Weights of a small transformer language model: MLP 768 ReLU.
Each number is 500 + 40 x the weight over the matrix's rms, rounded and kept within 0 to 999. Layers, rows and columns count from 0. Numbers have three digits each.

# up: layer 5 MLP up, 768x192, rms 0.147, rows 191-259, columns 96-191
# down: layer 5 MLP down (transposed), 768x192, rms 0.143, rows 191-259, columns 96-191
up191:516471516457560500484484533465442546550461481516498520451473452493580518483442506565499558504487455538466542477529463470522479482497590418572436506505575551528547453497496569449445495498529536521442543524468505466515471443490463424499509492562567505564461519465511444502479548431490446503
down191:501486548550456469474439506480505539531479416486520551482508471481486457600603533429470556528446418504489459432488543511572463492502506495509498455495587481497427523497458574515495541457539480561541513461484476560553426461491514551476547508518536523520607523425430399584575528454497443509
up192:530491452510474604488554487438524559468517456507502515438488560571529476526491502552526493451481483484424500551541455523466427514491479491458485535497478547518531555496493462539434505558457489511470529514547489543498514471489492489484501523444539518498531411505478504453524464468476527513
down192:463414476471513488504485460461502523534453497462530455464547541493491444452374498484474474473506418531437506519453480507442483456516477449515490512549492479496519448504494496493560532478554532489527467560438568490485547468574543529530522407520554476477498559518515534433479511548487543445
up193:507477483463548503510462493544463511514477501512500528434515513490508470483518508498577465516402598450488556514448513513460451396472471492518513534445479496468533489490522538475414528537551539523503451499425481478483547504464497478526527509462528535602531546530432515561513495510502488627
down193:491477580520520484478486519468505463503525487542553486470497524515481475538441604519513518533488542486522458497445468564528479487467546513548398583568493590532497463536508471500463444515545516490518626468545504488522433527580531439490496400553474527527537482435539481515502459538499548501
up194:466491482526519449491479404473426595501432502481494542498513407544448497433508507489502546491522526438471558512541525498532473531492487519489451441593515498477518593474486448491496527511510550502485482497547563539576497497480503555442476513494500543491494521497486453560481543507585437473
down194:561484504456498509533514465514497444541388534420513488505556475450462452532539511514551570484429410472527436484415542509521484461478481445530433504521489494517540512462486451490556524469497499556573630451463530455507469471437456508485437499546427528532459448575482491465453578468499553528
up195:469453574466553492451489476480518487471503511514491505500531441471477506509546484484490550594435447482475493552479545494614466457530522548520519428513483566503499522500571440450475532485487532493446523533492511502495494554484586417482445458540522556479456494567502561519518433522473523541
down195:586543453535468428531489490557504446522480467496484486532523541446463519428467465512587507404503495470512511511572473453505474453456449443563491478493539532470499500484516421448491492468509489495516523500469541436535498475579508475461478509551589492534517512543462557570498549519435551488
up196:508472486535513506566506505499426461470530584486475522586479504561480540537448503565492447486429523543489527520509575559583472548525458541499503483511483443455567596469508571451444476598527497481460498471536457494455460526432460445480483446474552480521491506502466513465506420552482449478
down196:529486532537504481515481465501549527508525540506472527459513453496446501430483542467487533538524526533516506554507485502507527523542495507528544520489552513528493534492536525459477481498490488537528526513534485510482558540491555519428481524498464540480537483512548521502501494515514509529
up197:470429458445565565428530523493497541548532542491466506481526480459505530409550484492446483473497489409524484540519468504467491457456551518524481492509502572601490545600482529474475513480536544464460456492455462514492514565511456381552540582540503489481469440504500489424445523476468560477
down197:502483544551490455520516516453530514510537518410506500519520474528560523501469534515499437513518472583534472532414514512553509493495535492493507473509497500528487570451487462500497464532499450512502510503478523472549488519566521503529494544505546489496514579556529476534519516462489469501
up198:463552494497558457516547491518500529526543475426525482564464451512563466519535547460512590468503498501491432473544448526510457520492499435540558514566555495467487482555512475482539500545518437538523469505494527531454512519454473518498412534493463498503498523519476471498505475561489506514
down198:446548479481572466461572520377490475490495512498573565487456425517506558517526530472458508481527477527544493541504485480527546448505457511525502570511493528452497509524545515511456564480516469444476506443529555535524481451472507545503543453456501525467503541464518509545484505513471542509
up199:552510462486547480520479443513548531474530470445506484482460468475514477488430494543479509514527509468448481527542556545510419524487555442493501446490464526447520465507481509514505467530474517494419528471498466469538445521494508524439535420474517548482490565479571475559486513534576500480
down199:514464471464511526553495521467515513509468488459559544449540546463496508541555516464515462371479456487473467420517466471585553451524530483462519535522520505576520486596506535574459502480484470513527570518526458405573471467527482563561513518512452463537523508494447510539562523479504435454
up200:428505538479466527529571487471440517549499456467432505450497483534516521535572516495488488444485551494460549560490500460524519501478519510527508502510510553527444518521520488559469540451487450500525477451465487528488529558421488535510532475455460444471495513525521527510550483488494461491
down200:439513533474504509554420530508485521473552476462512436501472474461516495534461529462466483568430530497446552571457469541502556542597485536454499569447505434464443483541438554470512496557510574483469476470535476492485515555446463410477507524461456515464548519513564507479492437537438508536
up201:531493460484478502452480471499491467565492495490579515456437525481478545489535440522471553550475558468433529528509476486531514429505547439420455498481515506507463483431481552517481456513540485446567539544500500438428499504496504451512465494560473546469537523506481521482461482488544530487
down201:544452538474539459504477427504444536471536465535512489476455516554466494501467537480493454505396472524528632511484598486465474451476376548461425489604510489550466466502512509447582531557507491523467589522518501505464567537481492504487457511439477560419508485510521576494481484531525470467
up202:473545561510468535511475447494434535545459434538513510420517536533486483436445451552539528550532451502441497545502592467507479457557450386489548411487566479481493482457473490536478489542486505505569542534510544502544510534551442454472503598529486491506548477480457522521488453520521462431
down202:468479481497529507450515478511487479512497464525535540483489516592493495502599483504502503457448470487491463516498550538458444490572460499508550504542530485604501590453414546539562517511496517495465450532446538513509452445512491514533563552373444498532461527508480498512545571500504451522
up203:499552460555531529522468425449465424494558470618483541526416491489506522470471526472481529469531513507483554491481547544537530475472499452508551552516488507522435494488473490496522542497467412516465470513461560483543499422557532453502466469451477531474473505546491531491499521526523518410
down203:464490512464530545562484462538546496523490466513426461430526448510546458537483565594575434528467466438557491489522474546490479493521511466514499504404495494494548550486516528453439421477561518448460530477500460517570582514475423499493560512401497497528593480488497479510464461488557482496
up204:483509521514518518497509554526548494385462511542488504544450524497520447525539486524476525517451460448485560519429489503464524489542476522470470578516487511495512524474505478513447467462491469557531554505557449512519479521494482406481521493489453535455565467531462467484594501564445453503
down204:504593414473544507444459458515540478554553532525550526471594452474523557497449505500522439556533516534492528531393491511515508477553558552518490486378493524422463462462529513558444503505512524457416462472492564624460575467554521533557539512503633521442511455481547502443439505558490490484
up205:487464498470591463526426518461532535452539465484524521508497445551499490496468481531461528457498430570576510428511462450489464483510508513497522586542475507588495468469544458461463491462537451475477514496500531450568546496440558511445505493506445548478519511488502517508486531483467431503
down205:527418513498545569534502503472455510570561546393418435533533420424573513430431489509506478471535498532521530570484342469480522517542538573529468567525511494512557501493510562464528513511484480523473509489464490590545582512559494560493569483615487517547530527428465504489538485430503357504
up206:563475527520506518510435494437451500560481501488476508483474545461429489546529517514558510465468509497413530538448431467496507510454513524500530546527509488507478484517528444549493466509505497493472571483480553520554469525514474473443534520545475480518538476521494485545561469495496527506
down206:515500526486454496479500535500528512518473471505483442472452514478525545493497504516520498520502507469479538511470535514511511474502574506477492527532475493518479513509504556502470459481455483484483519487508534483534518482534518452477513546516488453519572521500437542503514430476520494502
up207:586457550510531417462508576500558482538520488470510473497532508572611472525451567453564476521541464531457543407514544431536498513515523506556446490573570490435540528459503565489510534466509479465510446462460462532499475455474530579507587485453492441500497445539438514410454426457449418560
down207:459429516440547516432435570519478446517445558463530463524502465477569420414539577524498545468550472452502609407479385499510524492513513476549486501423537448450491521504499512465581516533514478518465449589407495530451509488480444430518495542572521467487434600414448465467459428511444494537
up208:531437503501449508549425444470503544526530497460535526449464547469485517450490522576476497463471467584436515466507535470498449509407543472479550491522498544490590538456512445525496457508519498540503340512523483559523490526539556572540524517415413531529477497438557508420485513504546498509
down208:439435515447483511517466443486458441533537459478494585510549494501581521583413463513409443541510472493437454454529510562515380457509493458482573423483567519488459475517521482561491420442549514485461596533523504535472501530528478580478583484434526422549498472432492560440452492500490534478
up209:484509561540462609478513525473518503454512471454494477532514593456497554470557508500477429519562432440498448485494498476522509488476565550485559465499464526520535555455540478516507457512487460527483497488472497560473496532487583499506516493513538479488546491523493534480446565441544479506
down209:484543478489509462499509387534500487483535433501512609542514532456522524496529552463490594532557407489436457457497441515495474583514486522444498600581518445472505536530517473531486458548422429472553517434537477596561444481488537529546463449519466448438576502480510512487461464546437526472
up210:512505497528579493490510550524500544456500529483500505509491539455491539501484573545510551503546492505479499501515473537505528526490497498540471582466441454535555493462446474527537398519501498493522545519496504519544484494532405521581434475506483489468549446510442491521521519542537564488
down210:471536454553439506485547450551487434485479441483563521594466540490500514451511496478461459453551508583433525444471454500540491473572501503513447508479490469483510391543459457499470507543490513452508538543514465542468505514504461419526535478556515516482524514468474436519528524503441518503
up211:518463496495502559522448435484478491513515488530446528492551502443530435481476506524450482576502478476517484466508507467494481448501538524558437509504444522519416486480484516454482502535492560551440459529445526526462525499508546389505544518547561592517561483478469568541521551461536489501
down211:479503487446497505555536536489526475566444503556490431476525504443489547429426504444496451459464538517572458515473525481524520463468427510528490549573504527482519493465496601519452405448505448502502564488517501440559557564592462491542410454508513495529501556529451502464555607564593473471
up212:532465433533513566530523494462501497478498513509478544492542505574458510500515491510493494504527526508547446485590515468524568475508525566561511510519470556495544465541492464506441497484558490451460491549467517540497588475530454522493456568499511509451477518432487588462462479517544551504
down212:404436499619446566483502495505501531543556569482520470517500513464468435506443514507466458440424478541513522466522506510423490467492453568436556508445522535555468521564502556465420510582443565440531482476465532489494429494521447450523519551467470507523503470466529478539606483461476486529
up213:480594531467485510496490478454513496510584524514491544460508522455489392465467493536468528559507460533562461474520506443534499545511516457468514533535529496497536473483517536484521490484486521428500531564524525487541493506477485438483536507485494471524541506503526587513467519482506543512
down213:487532506487522502510583565518510582505481563530515500554469493546557531489493477496490491481458517474510475474508525516499548421527441549521509528517426536482508521486467465497480517502425477519509441484512424483488427503505515506499435499510502486471513501537447471452515534467477488505
up214:467550468472510536462530527419448521458511471524445514485523490532456450486435482546514496510470507433518477591433459448532498465493563493486485476535492566496434507434539505496454520450486582559500477561560403430609510513473491470549496525473476529513425479485474534515484484467532498571
down214:528459466477520533508491514462518463487577525503529522478531503561415478540600572448524534494504499486577422485496532448500552500510487474485549523530536545548481530505486451569419576535462544498529505551422544501538443497421534493550493525447474494532499531521454523500570528446499482503
up215:420479522476497522532504500488509556542497414430499531460493485531499507496504500526589606474517606513499535458545507487465560499504542473652545528457555463456471508506514507499527487589548449485501522492505513451500438503457560530547537625455441424556390558537539445569533405598498493479
down215:411501513520520476467453487476509479482494455412579468502408474495517439489545560433512410496532461481573490503452479469463466521525444487550551559483508579586423487469446471453553480559510439384452447519448487498598562506528593570501450442535488494467453566542513450497482536586421494485
up216:464545442492454495497513545513577548454523571571524508476522455531512455444437405529485470567487443510473504441439543470489481520477493471557496518488430499519504538499468531474490538543514516460465423579473529458491472477441559472443587519466506488463437579486480579515544471525505440481
down216:482460538541556538466542493499423485484507528550523461545470485528527451455441524457471519419515506472566419501461490486478513485467507549526491425511425540494510444493510486560418450495405488523520601449568445465479553454547479488497488494566536490470533510491547492531507564475487507534
up217:431456511462406494534501514458557536460511444482495526486469467478478504419471447535521506440516482414480448521479494527514548551448529508579475551464487554460436512531592551468504505514586404551451470454524528383395519488467495509462460557500498536457487537477514486490552543467489517501
down217:481501493487423474448554529484512500499400553455507446552528474438501416490492482535475516551537546493528566482404497508453518479451526571497492475470401552490442561470454439504565545527550434490489486514542486517441523493384522557522499508584560494485524579520507369490508577522480514388
up218:460451403519507551573514545492475500428521534492493516505504526524519508487529587506461525518523465450525450566533531487555426570450540463541496557494481512482517437526507505466456576490500447526538529487517564529449449557420467449480451565513485487513471494479558485556505397482499407535
down218:579449537443481455588535556527479585462440577552509506492483493483424520507568494509548503558469470515522500475482501450460552458497538536537508518517510572464458544531505556491507497532503479451436508464488486579517518528546537549502536525528490497499518479494433432485512540519493524534
up219:533498601548438503514517495400566624449494448456533538528520436451516537564488495540360522543360479561536454495495512492599531481504508520558433531586591555501475517491544522442477413492563570497491568512458523512528517541556501504549458505498422498442496440477553502436472507505417494467
down219:438515543474511455447553522517524493483527531488463488478456445483495425465539492451474540437498537485497585543516443483450547476464529522548545487481523500465531529518505532453535525466530564502519529499521509557425486495468544500477488403486538442409489497508531491444524433480467510510
up220:486544507488481449490456452555463468551478455582478547565533488532556514434478520440543489522478428486464464542561489617530552410547527521517468466588491500487538522461509507468501557521490504495451509518486509531494518483466484528506475511560504512576485493593528545470557416466513487511
down220:480489489480501502488500462409474438472506569442490510501438465548528446593501494497470558539453458437470493507439517527512505592513586489474479483440432475391520448561419452498501524460435568517492531474466556518517514567496469464452470428516534504511517567524418496587475492434471519593
up221:468513533457453490496471541563481508511537549469420520412504516505490553499497488466510494504485472539531540530482528496496512558535531487517506514478500517500465554508532549458476530467539483496526460499579529522481480492510486499494517471512406494482561558489530530511504494586552488514
down221:460547456606525537552480592515505543580486503444503490506534527513522469507446463569485472474510526459422478528525465529558507457474436549485559512497526472523453498495522589584460526481444504497501510426501526498463465441502459502495483476489519446504464443486495442490513478464537473483
up222:494469467448567494503408494550493504470486504517520499497473501414542490451537523445429532578503531467469519537499465503457491496478472566473575460443575460544446435501494545451452446561475461523493574523557469487484448500492556497508584501493533556499439472536505481476530494490540587434
down222:520563501516481478509510499495499497487506513525523507517445491510568465474495498502444457529499529482510500490474544538532508518500503488442533483486478479531520521515491495484490511528482475491486479512499507468475459483511534493454481528477529491478505514506490520512482507517522487480
up223:482502551495456496447450520548561486437495451464451484485492487494499486500560496481541428503523513520564523434531471503531595488485499508514530566457505477523492498458495483472535511505493475523421552463481446452504472500400394490541525536588492540496493516560528512458538535458463458446
down223:495485475522518517472477498535503452491482503478496389435503481463497501555441514430428463539455502557452481474511596441466441628490459473518501511509572385562475451518494461508464483433451490459535485513389575486446513518531484595491430474484526492438527525470465467447519525553516465560
up224:543480462571478547547455430500419508481507491464523514547433535554468480532474589460444475502503521512562431505412465429451501508444568495484491488531478546501469496493498519514523584472515478460530524469428523422490559498522449503463488536522538498556517464514476542468556529447541521477
down224:496507475469495540492497494516514555461471396528507526504487556468538488528483462556507463517502534530475506516516465523515485456531540455476480481474497482551481556454478508542523500489523517476507529495533503519497476490538490491504540460452536537516473489499471468501488547517533444538
up225:453496518503551533466476487479456484494527522485515553517523528466466465501491567513394482498515415548529493403486585469497519438477512521492452491563514526581507543511570504546574496510497568539518499484447573532535453501453522454455532549499455492534515456485509540445518507484484515490
down225:530499505456536497420551491541499509564539499460561445538435467507507442564549457519531555550521514563556485543478470479493472475470458494422467502494483437479492536516474440498554595525447445484460552533435489520482457490426514480547504441504518575582574467493501516479415479520500409432
up226:391540560531455469402468442481508368451474495502412499507429649540523438503488530459527498480469569495516554447550445488523500452511572480469532453483510560496455560476555506540486472461481612527526523519491475488468471437507560400577512487553570557551461532556528535484509518499505513466
down226:480508549470521479472466568468482404439463551524532552536471448502492490501460560458487514480509527473490548524509412487510498496436478443475547479502512516541471534512400427474492502524516593457471452467515471515477507564495553579460513523546543475604510500458617516405512495503512531545
up227:545495494474542608525472421525451600487470505571486543590462487506467538485508522527511489469466496620502423482425482425512567538449448507489456540510530550481417348447498603470444511549468513443467457527553503479472482545514503564520500559550492435460494489499387412511470502511541500526
down227:536509533476587479551491508468469445447532505508531480435422516509542481496398461404471445567562534469474467569463539439374486534410493535467472448537477487430472518582449485535387466503495540490530484467479497517531419556458423479505525475508510554542523523502535541480557485494491554595
up228:475544497441495458458487463494391471487467461537403489470520537435505501567492470542500542485516485544507489503526507480522495511491522456556503523540495490468520462478526531509494545487447450514452526550534556512530513500527495438513551543518498591496527523583510477512551519472562577467
down228:535523464531462494514477486448429470484439520556543531461466555479455487574461526511517497518558444489478508508438473545437475493485544455550510496442523463572460480407502496548534548564535485491532513437485541492401441487492468479516551477534481543544518482505497470511476492506521531457
up229:510497454535490512519502476486523498464520512492485502565450411512454549488508577449468441414531539503420582542415497542490471498460474477516509507426435531434466528511525522528430490485488553471527438511554505508433463509543541474522535546485562532520510422497415487447529474506459532526
down229:513523585532559498476500521496520474499465519515458426456522445431496492495537509450569518488470493558537495447515560477481493527509545508469532502527496522387471525525541578473518479524509541504539554414469558534468491568467458489520457491570451496518491537523540518522497537504507521520
up230:533448484512509584458488503513476561555492464523425492518516511510512453499469501458494478494517551513481474480458505522539538483479529452514528543509483504558478518481523506502461477648503486526467485531562495523472466465486415553480506545478534488484530596514531507431497494562484458564
down230:562559478479518504479578524500467455460452490488526510411425563505497519427527510489527554522472524519509478461557449489474437470574536510533411544505457534533489520482482510550551487454533486592467559541429561489504549492490488477542515497461534538434508477542531482586476498546517468482
up231:459531477529549487617515539492462496412516555454510538466533538528525504525477472520543485471485473500546498512477446454461474538478501489464512522503467531525515447529488511486433516504507533495499453515473484460428550458502546498531475547450516466491436537505483562463529473490544474520
down231:489494572448560543595514468543470466487475480503491549512491478524498509500429424519559499476563494441489558496505521556526484472572482544562564494488502499454526435496520492514554453538494438459550514572477553526449524544554525520495507451480507506576524493517605429509459526408472574497
up232:455566543598471455517464440567481491518498506476517461461473506521514515471393472502562533567421567563581527479434470436482443502473546478459477459485477468492522450470485561477452527513487510593510490519539432527523510506515533503490610492547474473463553519542475532518416513528447558579
down232:545530536476467463516417548524562465460471586458565446509501461482487475514458469466490511531482518528511478434437485564466473486585561463521541476463536438530453526513550458549517528530480499489519485451527510463471500440404534522458511507522473475520531416453507505455482550538482571471
up233:495492427528547508464501527523487549459450485539425535553483487538538537484499523452521500470513485468449473467465563575509498449580483523558469565506496508534511503431509433471517525482468435384552480530508567447512487503511487548500535545538575514476429566547629478484535437436583496463
down233:451525467487450403489511538517440442497545589501467428477538492434586495540488484504465494546448471483488483514574523573491473489439594482481488511522438514525524533474462568516503469537495477552408535459451476484494499514531544408478550557418540547546526577424480459504524474464548544531
up234:458472491531533506546458468467541516574489490506550444445535537541525509424536476476490525505527491541506521446597580481487530534549518478468472537512488502620441464425511491526519578488384521457469544498534484427513494484423587543450498505519499526530451511504507500521498468512511538484
down234:433525527514495525511532564550472452485508589544474469501497507510540532535613543561448586529474539519508559571552509451496490587443537508449521482429518505462471509499463520576530450557463581487447455513476521543566517505474554501567512479475490589544507432537553508560466427573538435526
up235:498542468519478481468497459469550523541514496563481583488479461549426476525487406541511553432474517452513513520564472434484494494539485532524455506526483498488509572535483428519501532509555548466476534529476491495449483517534510514531481565516537541473498488420569463540484494490504581569
down235:465521498540507465476456529520519447562411445470482548538575485485520470483529507512476516514495462479436503539485458525606491560501474498510463510531557459504515458473465481453547535436541422425536528495471529543426467545494483554536492437468481500532510509525532510445482513525480535481
up236:489465525543554500527547495453504543500505524479531441537521464507567531569457504508570498515428427505570545544487506518544506472466463497545461499456532515468498435472560511491496646552580495441458499501501426478462466578527517495427512524444490448426495561533561567477543496494557464497
down236:431539519526493486483407577456495452496454495454481463486570495515524536502566470454514519533502500517485471500514564512477545489569577447512524470506445487486546533443467484510437524534489502476491569427533461502492529488460554448530497460526550462466490553540530543452480490472566534520
up237:491542534513564552567576557517534463561497591496518521498430517477504471475530484500544575517531457545449492458447376490541527457477569484510489559490507493539472525487574523424518501512506541527475565438583509486493510458496478534456517521472536456545464454568591515492480411499530548493
down237:450451407487530502497566502472533506559539545565532520532498525487544468473431509533515496457527523527448518516545546491534468490550413513495487545508504495563536492462566478440461547492449508457520560410448502453531464478497531428402501443581491561530472467505496396517496517487538504455
up238:493566509503515500496472556515471525493527469470504506491509506463522436504484541471441432470448554569488543528433473563520522535435526472477501465568547523481474511512433563488467467466450563495460512501495485401535427451518551505539514520497447473484550553480433461404546554564479461502
down238:527416482491480525529537442470545481522524450520470518487467504508478549507504479439552555469492496472485475471516545438504500480554460522546484523474508484520499512531434503425538534466555491517514524479504557554487497473448462547483540477465519568471494528564557494512454484459484529525
up239:517544568459548571515501510520452498477496547508448517531392511567519497471533562531527470446512555531464485525490575483555499511473555482480440496488465502503452534502477476536543465479518493512496494483478561527454536505483465516567549543450484515494496512507541474512490516460530460487
down239:474583470467564505527555495474509460504501448495486456439502494520484535457475485526500487552494532534522533470527449528473546574504469542568461485491422460509539478471485553459496503508492519509489483579446520519452476526531490484511527485481434507527472482492526491482573467510467466501
up240:416553496480482443462480511473505445470526461425524407526488470469555482516515461556504442566549537508505523462504531535557498535528531488509541515501575529545510545533597498517443498505493562515473502476458500450512440508502530533495493562524558543463521523468444521494525515436507529504
down240:505452471524533557507496455417536469486439555561491493543514515465550487546512486500511511527500484519523439405466486536543455456569559503521472473495465484516565484537489518473463520555526533491533475469471519501498527520465548529518514474492505526510537487482457546471461469517526534494
up241:495464550587537474509457465526528522503522469441523518526507499519421520520511506509484558467492516563438463483557506528447500510504624500469499466491509525504501463556468580483524472541503523467460522547529515496446494515473465507571528530476505509505500500513519474519446484460518470533
down241:493528478504517506535518494490496457525509459515547500577432486545490547508489426536517557522476479540437543465471481494462505501594554547496502407360503489481511491548600470462537532416462455518470498534510422498459494446423488527482526488475453496576553489505539526447486510452439540522
up242:529588551538488554431554463540515487524557479526531546487502461476456533523511479561456519467502479465379563506447515535454517479505550512480510489477452477487422492493432460484478473498440525482445506527432514474488461516487519466476577486486576528446522515487532535483567530496494507465
down242:539439563469514497543503552499520484511484484477532467543519460469508577533458539510476559536531462433478448479502493497520525433467541483531481467504509508553546481514535487535541473507463499504498522546491531506556472475496564498545473460495501506582441462482542505534465459514503472464
up243:462483472521529426503474498472518520591490506515453525490446474543528503459547487453484548514474478447505561466527516473462526575475533518522524499505515504572481475408500545503468505490429475486523514498529479545592563551462477491530507568486498512571457452512523539475528521617493534450
down243:448495505485458498483486463564447500511481483452430505494548479499522431485529464435564497469503510522465512465435511505431534544533495476506570510558506508568469505505466505548540483495461429512522466521518468500438450508469400468544542488517477490547530429492418509495498522488463520394
up244:490440449565467587524472575473567517496523497433487518443477565467470491502514570480542484544500521440505526601480478476425479535465528469505490573543498470483528449466524479430544462569549498478476483543416484489498509482481437551471431527509444538506418460556552409492448482585474473486
down244:461556497567458504521535508496485478502477539499523495547507564495495529486439478537448436538523486516491520504469502529494501493468454542470504458524479516550502476500505472462484516507563533446498533490487524490493541508483443435455475498507513497476514498498447546516476546487480526566
up245:513472471536494533511549525430429486475484504563499597544472530557518535467480538472450534451479456479525444480452475497541509498515520491461477531544512564486434596499498468532563441498538450525502401529557535499504478489554499584501477565433421509507516475534601553475465573483462443544
down245:509494583474524450560514515491524516441447556503514404529524446405467508560517468439495495558490502580457567540480526546504532465461505421537520429518456478459525526533422496496437582517461482517469476479494493440519449553528550503522474447496482543588525504522425484464556468532563515553
up246:486443513476528527506535476509542493474529505537545504516560553473498539486462526521523474452424503486486479492520474559526544525548539500465449521523549495526505544491464534492459472525477473465518424506539550452505485523501448490502432509488487470514490532531462527520485479464499523485
down246:480540460469507524473471448563514451451507488522539521463416556535499486529486504457522502520447587549506538495515435438454447496529507521517454496524486502538549514507472468508442535445502553540448430554541515534478494457473448455550503465442441482469478453512474526478484470476515494521
up247:492536500518498564535527519502517464502529463472445599479537480500531539500455564488433482509542546476482539460534555528543537496495547559503524498477459457499514454521445559554570530446527490553487502479489503540514487521477558489516503507447539493460456498417483417481466489508526444454
down247:497480430498534470521525500458511428484558541445490543495578453507526563498503546523546541526554462519617592457538574470502490514542549471463486563537562558536506491505497501499522475479537486440565465490534491546481473502545472474474519547552483532528484497416503469571441519535536454542
up248:478456502540501493517482394537481460533543489482485433521558478499523450490482495443533467530465558571426486524487476426442474507476568521521595435539565496555507439542519557486421529570568467475484457487464479514468478501517497571468440547563533517478520491486528494561552481501466456569
down248:510543538498490540497512444501527525483468466448480493527423499509505507514519490512477493501499527486512551510531488515497542491505527469494461513508502503547495512509486488488494494509477528462475494481530548500512473482475514512469481544531501508515469471516490520501530461515550501461
up249:443432552436521528534475529468477563526516486439516502553567509436470496509491535465515511471525492442473543493496494471525470503554512552475512482547496564452480469451479519536511485507511539480513492501516498515539426484497555455526465493538490514459564470457491507573492520453542513501
down249:523525497447443549504521480440503533520501484505497504544482508471484509530494496586491414494512536507485524503503479477523576458541454466481479545536497477530500501528470523486539508543533553529409474556507506440528465533518542473528517469526456451490508493515500503574507520502487489514
up250:443489484380490481573489529470448491505547509516463445499493441470491525445434465466502498463459513544496547495537463493528560484609459447545516561429553546539459523427477462538503548491505485431459501544472560509516488470547527505544447488491406462534464454520481551464454523478517500440
down250:541493593471552454504512498552480540558518458501442534449543515408541494469558470488493455483533452484492409435504528543534531436574469521474514446549531459519498535456519477625486485519423452460566589530470601508527504473531534474486475516522499506596493438528578599413479532440472465437
up251:524537494541462451472461587450539536508483520523471545558480490501509500507503539513501556518509515508534498489466473525472508525477497493511549600533568461527558489448387462463466446485474477458491504467535496440521471497545539535422537510474451474521426486465474505462471485511470488419
down251:447508501525522508486588540463466464467440518499495480513463503525473433563464521447452473488520469492546466544449539493494540412479502443483537549500531542506440450494543473509492465497464484546474419450482534528458482512504514434486421494501482496557494555473604435540450546493452501544
up252:526479569509575508519519489455568449526529524514570528468445491442475456560535486530491502526466456444527468509481451533497532528431504452512557476560540488485507540509476480481501499439461482577504526531483486429535470490498454466434525500494539522461497503493487545508533530495466528553
down252:456488488495464462518471458522579527534431524444567520509515471453508518539549504445482515472478490530510524555504509494501493502514536478504441420533516566510368547481508504491531472475508485471534535544458470527431535525537473504462503506529503523472545443495517503517525486539496510493
up253:418478524513497482529457554457508539568542477550471485478431491574543536450561452495474540474510543460569503515479487472497499525450510510527431511522444536521484514517479509485478477506584515476529474449524489524519543494463558480554517518503504521489450546471517470502434555475513460472
down253:473420492550552477466444547498481548512496589551498506553555555486449517481528532558555510482459469538489527493456471511528466452512496514544546465512467473475542514502475579495522462490492429495438470454481457528452489526492519483493460503499498578452546418517506532488481481487488492498
up254:583482525529503490467497511409477449516525460473462526513459510553521518455492533450475535554470471457590499548559455472476484412494490507512499525462505582463572509479513494500504460522539495558521438491507478483514499448492483502444476554501549510474524497565556481492519541448482523488
down254:503486432481563474590514526457469518537535518529496471517546535553515468459455502551532486477475496524488493487432560494537525505517541520474457530534521530493501545530490524496410428543546495544414473541514521488498405498526521503512516508492445526542509538503481534508562560475525465501
up255:488425548480491522528430494501460431515497443462484524453436497550466505511448514466492589501507471413496458405483494478544489428578565538550544522524488544510523457504534511511501481530529502410480504536495527455498516535548516596478477478521574483455504471503442444520487403459459488433
down255:462495567487558524486501501505510516539484499425558494513490413484531474465469528585598483508585550519555533428552518509423519562549448472508536476524438507565439524447496466444515470461515452473517469501444521489562503466389494598508446461562453447534526462507563519576427564496518439459
up256:587481526536496511478489479572566482519442419458557542508463541450500449487431509454522523498525522503509467510563538458569496387497476484469559459500512571449563541466468482439540433440528458502537505583531545423458481478511543502457538444486577458465499518525564492478424554468502534457
down256:502487506511493457460424450498474550524467512535495473573433504494497544570505513470477530484519506576425488575493416485494467452497548531479499490503549540483482467517549456432517423477493491474544586462487455581554494554459511501473444472570525521457531467484470508518497531504553416457
up257:509452533522471465476519508492536517533507404514493556377514471487525494413522441528446440491526586522523486455483493510548494483497474406497470519496508559504421525524458509479528444543525518447465446478465533555424473561493531490483518464535507608467496549515517489511451515482514471476
down257:487508583543520480506570530602399534489519511489476449472558537473539486484519482503509592526424535543443530535466485477461525501492506603511430419489504488478473476465525509488508520458524508508446448496461516561500505553451531472481529459454568550482561484514552499545458525527503514485
up258:474483504478556532543458411535560540463451521528459536521487547446499469511491480535504532575489498475470496524458511497489471488473514478539469448556553486493533493507472554470530522513487488486519458475537483515477468547473470499538538494462503536378469490531475529503531513551541521553
down258:504493444503476475453506471463503500511453424512484498556497482473524460502522491531499498510480489553497548491442507480469525527509490499551550490483420502471519515491519560503448513537494478451482494501478466487551516498518516596513515449473455465509546545520547498501517493442452477515
up259:512540529480479463540473521556464472501502567553479484503474521531480475487498558480512531485496475495536478501528493514521435563484449446529538546563467512492504480503434507532458535506460498511485527451520428461458496433472478478460425534560539456483531442491470527451507440443507511511
down259:402497445520509514558530481493467509454534500521515494513494526548555540465508459488514507445478446518496486494477539527543476500522508475474505476511483473493518534381466474513537504488474471572502470596485524544546523454523504501489542477450401486518439579533416580475493488471559491503